Each number is 500 + 40 x the weight over its row's rms, rounded and kept within 0 to 999. Layers, rows and columns count from 0. Numbers have three digits each. The size before them is the row's rms in percent of the matrix's.

# layer 4 attention output (transposed), 128x96, rms 0.175, rows 6-27,69-91, columns 0-95
096:553510447485526449504495551391495516495505492522443582524541512518521566520571504514474479486508567503474507544537510531578458474508460456548472462516470564452480520543469473555575526483508492500573497513595503461520516485570497519450492487445530553504477547459459521527507563492537524393
096:581536468471484481503495448477500444482581507432503500516564493406421471483531430536539512530545465473517458490424465551481481517454498506519496469484404500459465539555543556446525520537487484528524469500512511537527435491504450552512515449454511438463510500517506461478522608461547439482
095:498520536489455602516552513501455498538485478477481513461505480545446595548480463569539512515469473558582523531450513565469477543578462465471520494477491504463555570568494466497488551483534449558550532525526454531510515468525477522422493522431487480532474485423505576514472441501494554532
102:527457544484552470536548445448508510448550487463475518496438506484487496540495482473477508465463464471498540516427534490474490487482393507508462501420520466574508501527488551422494515475514575451549571511504534576488506560546489428502405505578433539568543481511515487506475487488454467551
097:513571517442509522485436514469528466437466548489445404455429501537574483507548535516535492526517522495532490475500513435501470452505524467514485528451375590492484546437464479465509488542493573512473440516477552452458552439544481491502502500457507455458503525442554484484459514560499494541
098:440544470506535474451466497474446521518525486473554507489515488487454533492469580399527485527469525494491403566476491441555496533449442520472458494532510414479478562516465510469533565520530469512477442460565537518517548530473564494554554553511534498503535611509509532501519503441535519439
102:479469478440468487473529385577453529484584492457486514505528522489502554512480476516545564478514490491486554519414552487451483534541495405451517487513434490429508415485491498454542501526458508498490466579462465431528468525501509444476461530432527507492562496518436497467555525437501486492
093:564515481498445463506503552459523532539514480543534478553598505493514470488534527557479488560484502555450527428513495461521444552516549507449522471446417422540511442540515530446454466507459531476568546399576497434478467520537540524478542481469577479447487510477488488508506497532527476461
095:546537524462462468517496541512491513560497520425496492560490472536507543531558507554459435394499524465480412556474500505506502432445479524510428507475459474556456464500497467493483510527573535432569433492520512523548522465466469428497470536621547494509522519496483494476495462556541481470
105:459520519453520518575493470535492512557423468473518434445485471477447501463420479533492432572501447472486482500468543437479483499487510510467493514575485551507528466537485445551546494432467512473479470475542469612469547471549569501509458535473581505539499463539532431504448523484429479508
097:492575498434481455524419515435468429527455483490545404499588479501482452529487516502521522516516438484470557537495565455479435428484511530519531543489449506494532518526532564525458445506551456485559502426494527480398497508464522503519492498525493566450528520490482455495487488522530430433
098:513519483463446548564475453489484564520525582419445521525524492453529476484514534465429557537423494466518594459443514535506441515515567520450465493493475468482486505516463516449483474554516498515529497509546427507475543490473535503479536427559449416465539532526537500525476418529465438483
095:495560488421597434549507503524510463513510506487478493490506507582566531438517465471481488509524491411563560470559487472469515463543554488453533445521444521538560518562495495514497509504447446459486567546441519514568525484571513503518574454462432433470508501511451515480495543544512472488
097:472507432513515516523557448505444505466454551531480463533476486405556439482456481467405534524476477463505513491524535472584493501563482461453420427479530535495473524522491507455502539560481607540511540502516518457519453480474521485497521486475464497489544474559564600495507541464467498434
108:491535590540556466591510506489516487499502464467489561491570544494524535454505530497419509467478553454493478515554545456557488498516420492557509441543531524502527518492490542531501436551506512564518554463404427477481533537527520453547497546452513459478453553434498550424496509483511462525
108:502515429437535580478493521526564546507534464517494446578536540469467502517497511540454544477496497473453553441547485457528508532562474508451532461474510393501549499448458523477504452515477500527534475577497575509495475489538512496528488568521521543442462534457435463439509433428571517502
097:524444450500464550432473567409516506505442520490527539490538454533466524536521566477469481474549522524448445497520521531520495508527461533547518554476488502414571479501539539549515494573524494490518485521558469549454444515602494497511498523433493477549446521468565562449462488469469536420
101:521437476487495540531485487474466502550473436438574481531516525489548479477474522538465478541492585438462514483516489485523607553538471466552425458527511439465497434574509467410541510561462473493474496485510437469443507456449471512545514512541529423471537567531543499431497471488516492504
100:494533535524500528543554488566478493493565467417538525489473467467486497504510464431507534457508508478554497513502526536461506506537484469492523478538511519456493573444464567539492470471526501490391533536505541496542430518579502509578474439430503462578429555534454534573535444569470492508
086:440483508516612501561562465466460496535544469512478528516474518538501456446510557528415489468540446562423486494557507515514467584462504441494509583505449433498450486502495494488497532480464438550456532460513503534473514496523520431527575475487517463564467543540538451536551496507564509495
098:467477551530471468495595510506378527513505500490384507481502512572515453485463539523438409519527521478506540503515497486515481534464478499494449522409444501484481462433495494474470486490511506418529492480475480457477531537482489443475491533503496509410408549473483470440475497486541558437
096:519445552526518518547462509485562554495462462497490416454473493448520474492516490513507588563581480555448533464521503483475481556541488482520540524484472369493504506497554444497542566436556549512520512469550496521525500518489485558410468529451494482531532484504484445517494503585575494474
099:490528493468549486421483538515472490534536483432560434510438407508520506517425534486541547478473459552618500573526493510508464480536523516529475448505520470423434554537512507491484504541503526529424495460561472442464519520514412513509487472476484545562511449464543469509466554546486517514
091:483457473466499558581464401524529452524487502524596523536406478533476480507462488422461567522470574457497507467458451548473528515524505491481519515487465539452513479491563490515487460535478525453487447502498486468525465469577513494458541509562490524536523550455590464538458514508596532505
102:542507504481492455517510514480439597545475485495481472441556481513543437524462512497543426492562590538476556442567491502471466531494461466496460488471440496456502532491499440465519508489517551530539575551504441532486539544433565480535544475498436444497580472552465472515477511469477567448
101:517535517519508433495442441472515461491531536498440472520532519544543502471528516569493411421510537500501566507519500556476441522391562487536490563526547529516491493427522523516490423533468538544544529454496504450443469495468414448505464514554454452437502512531514475527503486566504439482
103:547486511575504533525448529544446468482486460471511564500506508567492488538547566508480442506502446501470492521456510467509582481486492557435553474529457533452529535450527500511442519494491445563556525481419513421473486515516438510478562573405490490498479563483468509504553507519545553585
105:457502480484479461454519487453438564508537472475488543517532550477430480516475459520476477418474422506445451488423543468453534489528376565552475562496556531536466459558545452528466525498521477577498523505459549466506514483483454532447537475457529499493488482431485505508581480515507537547
106:489610496461465530522473414534493496494424518462474515580485440499507514459479542458488436458492488455508491548518476569521522491397478499491490471520542500451534495482512483539558441537460495553468468568545453518553492494505506565444502465477464461506540468507608517501502537548495459583
096:488491443539511540549505444544494486508443580581510513547500484461525508472490504503496563491499521516519465508565448587488522496493464536600477481523424532561437525526462588551466491448408476557542455542516462508520537462525547483521457477567455436485474499530438484483507505504441482476
100:435546487522500470496440484512522489501465568420510476462417461512504502526527517485458480524518516517448415539484500441527553540547457507504507480582544436537534427509406582496491437483582459524476483495477495508434518487501483520503580518468486510488435496524591543449480489454516492548
100:435524524540481547504490516407457436497483575471581486563549499557547562448534468502588501517521495478530574459537466551467480540532437489526502479518511470478497433501521539513530553513441524550421597527487496498499508529523516490502417538520461475433501500474431455489532488529500478533
096:568479584449470504464497517470417410472517519446467549501479486519494538496479542460530503499441462511548488449494480533515554478506539558529435544492517481491516536552477507489441466528561516641559462503525494507506425475546468431464526472516543494426488448561467499533497518484449479527
099:496460574549468499531529486503461487590512509554547532521544510508524491500571479557432465575519562526497456450540494481548504494499544473510417516605595483501532501501522485537508441459439597485434473462548490537463518427522513510459514517502518476552521509496524471507533489437536534545
115:489526448477534436504555477486489522509500527383495531515507439577559546485533519453458493508501426442426478455551471389558482485480536521520523495527541503463564554537520454477502501498545557512540466490507556466385503458510473508492534431505568486521526496511475541511469531525541516530
100:557498442466500457499495478532459556481423477563533502526542586502498489520488534465466579491546576536538455522481522539539520521510439442506488492496452468426449523506484387537603493524545507492473509448547528456517434470449494477486479517546474550475552536507577505499469512513485433525
098:536510510464507440478475496556524489466520497532455554522471462488528526546487465517396485458599455511498449429486499537513492521511531556481579506450558602551501498512479459515535444549492503553465525468467463448466602472585547529474469491503542487453506530424521492492465550495476482542
094:493561418464472535503480416514554545466543565551473492522488539546481517528476559542508478479562537551495570435533458456466472513523515509433551540490443498488540523597559425504488538415504564442424525482507517505516460477527437528475455515501536466486505508486509467446526458517466541500
102:472495557486460505486515531501494509472490487496499504516574578457509480489453477604485512435589511488557464488515558500489523525490544537530471473598506507549531462546447468535575430578532504439489553511543488498481512451479516445468539507517535535493398513493456524422523443499471492571
103:609504514539500473508559491521461538538535456514533485502520572536602446495570449489483478520433446475505532449539547449450469454499526504459503437470492509496474516467531523501519544577553462541442586447542558456584506503515495467478520482488489487498490479520551549515486579543540489458
083:584432518470565457443528445555469478438474419453458480446437481544474497479460492489463518469508459471527490472437531596460518445568505552494487557517528528530516538475518512517565446434495482513494496511423535435525521516479494477511511507518430512588485513519487489480479427451457544509
106:442466517530519527488504552468598491475484554505529476486461440454435486400509550518507482529444522494427502457467500482530530508386466486440493508569534546481412494569557423471527502507545534494506468438472458521490498564472508536553501510523564448478476502475538479465464521556517517485
093:522449496524519473561450504498560519510417513488416524536477462476442435562522495431452528558525489553560456565474458559474494496448515534482534462438560522484519554532454502556488493526436537518481505521503539525521486598520499512465530490535537574482516499459504472474417557544521497571
105:504517474535511508436532502492528532486494512458603485448480568540479512407508434469500536480462439507462564524511524478518604484505478536513544476479485479506451534497557458578569549506499440514490520534534557506570479496490476507549467433488487450502571479576501523507431518520427445542
105:513520431565472412494511526485448450513500488449493439430486528516496512519547483534496503469425511540520503524501479476508522478476504531395511529433501572499441478470529515513487498487450494447469568493571511501476480471447494558496502464464622518420472514539486473457532543416491537580
# layer 4 attention value, 64x96, rms 0.195, rows 6-28, columns 0-95
098:493566451516543506507480517511506509450526546530473402460451554473534528497531455471502490497485502483434593603543511487472502491470452577579564537516527521498471506504492491523426496482445552507456543496530528452405496483493507555489474544535469526440510488546581524463542478514435549464
102:465525521552446549533504478569510399628561455502443463560536515549472571497463529521495559515507542542497472531542498548468508554469547509451521498472475518487528496490475524539532495453525551491538505418501502456521467566453454443437495475525473488447578555470471520537511454495503497530
096:482584500526435487509531478526543485545516511521569480473468566490516428499492493453474557544496542535478464490512511519522565488482540439520505430475437551473466441472484603522505514473525502537441515450516470570503504484470500409413468442461539552482521557514468485485482540447596533516
097:530498505557466554424485601533494540428518480430516560521450472542486508484494461506531462501519538517559530520543506510522531498436481537571501502583519542532534532459523467490533562469475518482497465506491579497565487525538495518533487464571561501482436437462521558468494422476503576428
101:525552460585496486547588465448511525509495560584442483487490469502473455455480486477515510508607553492467549532525447520513542526489471473475564476499483435478512516485542455491527497439469488571485507441543551458513529406533515463599490525456517545531556503457538489536498548503468448485
095:532485521489483508490499573470482518539539511574394543414457516456592466461505511567469504461545517492499441436522512499482578532529548484508477488471502502502513481563505583451470393547520489479493570479466498518498462461518521450447431498547486528439469540454454510452496505558501478487
096:459462487510543508493475489489559476440535457484507567396488519544531538416432484584495467542531505487486489517525503458498450467488488479529517517429545526479435573494476454457506507533569475444447512534513517521518448541487451432487458521438521497469455558456567477458560519501458489412
092:506520440464541561462481471493523501478531424484491507482443480518511601487562534494460480391532492539552512463506505497520462514567502496519540512584483428551532448474480523500496454461459524449484497534499421542546489553405515551506519467443529500473485569556463505594545500478494502514
099:507454491450467469467533472545529522519506457454459527536484524517486499487450530577434502552401550444503497512470515533552488584535616515516466519529464546444515471433472424449564552482541467440509497578493517462489491490488519574533536552499431483472512507500478529517509555512545540523
098:432531498516449456491485484454545447522488503496482513532529548562514508499454520542432494510517474470418428458484546461466516481538551550477500494506526468582528524506520590498502440562536493391486443520435522452526539557575440513527536423474510529543584498499515489526511514461465489539
092:458440466489507486471484511489580450520469506543496512516491508560529455513457484467537439365462587441519478550423458479440553512496571546489566551524465459506542534481513509442510509484562501527489548514439460547534513508484460553513518503566475540562473481467485532474421493536515507504
113:543539567490535467511495517420394455538508440477481481526502508482501479549427525454502517444551544555500525519457490504561479528542440508505636491525495480476485433501521473523595514536519452483487524437535578514473508476510483479513459505547473510507456503537502499582503477526551520417
090:565525516490548483528542424422473448511541501571434526504498494492460503432491529532516579539481500476500537466476505501525526499527546447479605499489531475490475418520492488511488434549574496531432539476515534500434539531498502448480419472457452537518487484438460436450443446545517483541
104:499487489508502481474485473497507442500485504499529485586500627496556469464560425503544520558518493473510469549430496460503486505516426584453460502548464382432526532510512492563527492513569480533463482482492476570424530463501472476470535437500468538497510513517543508499519477497501399512
096:492515525509456534488504585534480534491480508445511524441485487497451537513545415530508447518414564495576534507486452578477524457459498521541523473514486487655563491491474528531634555481509539549502485478459476510487545475465493497484481500478488497514483516519495533497529522507562547435
099:510546486468479517570548450482501495448539560491503456460485417506458479531485509490563468532509478393497476494541473470550491417516571486456540518504516611502519529463549490459512503521477505437492524518487493471437520545511572505430538462545523440508457564520521448477500483565488451585
099:459565542509548487489473485535421516448494432520527463469504487544433519513450497510507481418455505547468499522482410556460541480564543451479538502453493562507412468526528489491479552552478471532479420482453580499501528502507491440537508483543478499466466533505572509572489506471545504400
098:492527559559507529497422510432486471560473489500491494500553556431469490515541543502493483522537496564574501463518554506528559471512514480546574426425604507485413533537510555486476483475482483478459417476499523517468477443444467485464529496526500552524544488538476534455567521530480467572
101:511549387483506478483486487495584490494450479492539542513471449515545414490504511490559535579567408459535510516492518491485491516476520555479444489484535492487519478398532531499558457513500479439512437468500458483480436492434474457407515480552436494454540447545474503467466492492525472459
105:566501594458488531515487556467451536600500504508551528502407522448494514501544518470606587539496485556447502479487484498519557456515542542546508541487510475467516526528492466469441517471444434502482478447539533479509486432501505500427531467522494485527494508417509485563558485484539544449
096:534481474481548590572428547551506528498500509528469491447471419442456508444557478560499566473498523530524511515567501485545511555532519549508481546513420476546498412544497498511446492507500565528535483414460536555399527431472531484540501501532468504518497527471499537537471516464470478539
102:468509510510516484507479510485528485491455464499445555550542538543522510537480426498474504446489534531462559508414521519537451468539431523430546425434483534504496485492458451549552581509465553503538432402466499547456449504516507450566535535496550509592542471530488498554471507513551485465
102:481514543491555421526483474501480526536528509436533436553439531494452502416429492476491493532506472529517518456508482582513528457505455543566487465545471499508578468499558456482539550509505481513544517491495509490460516421460531510540492444616440520520497501476502369479491525507551460471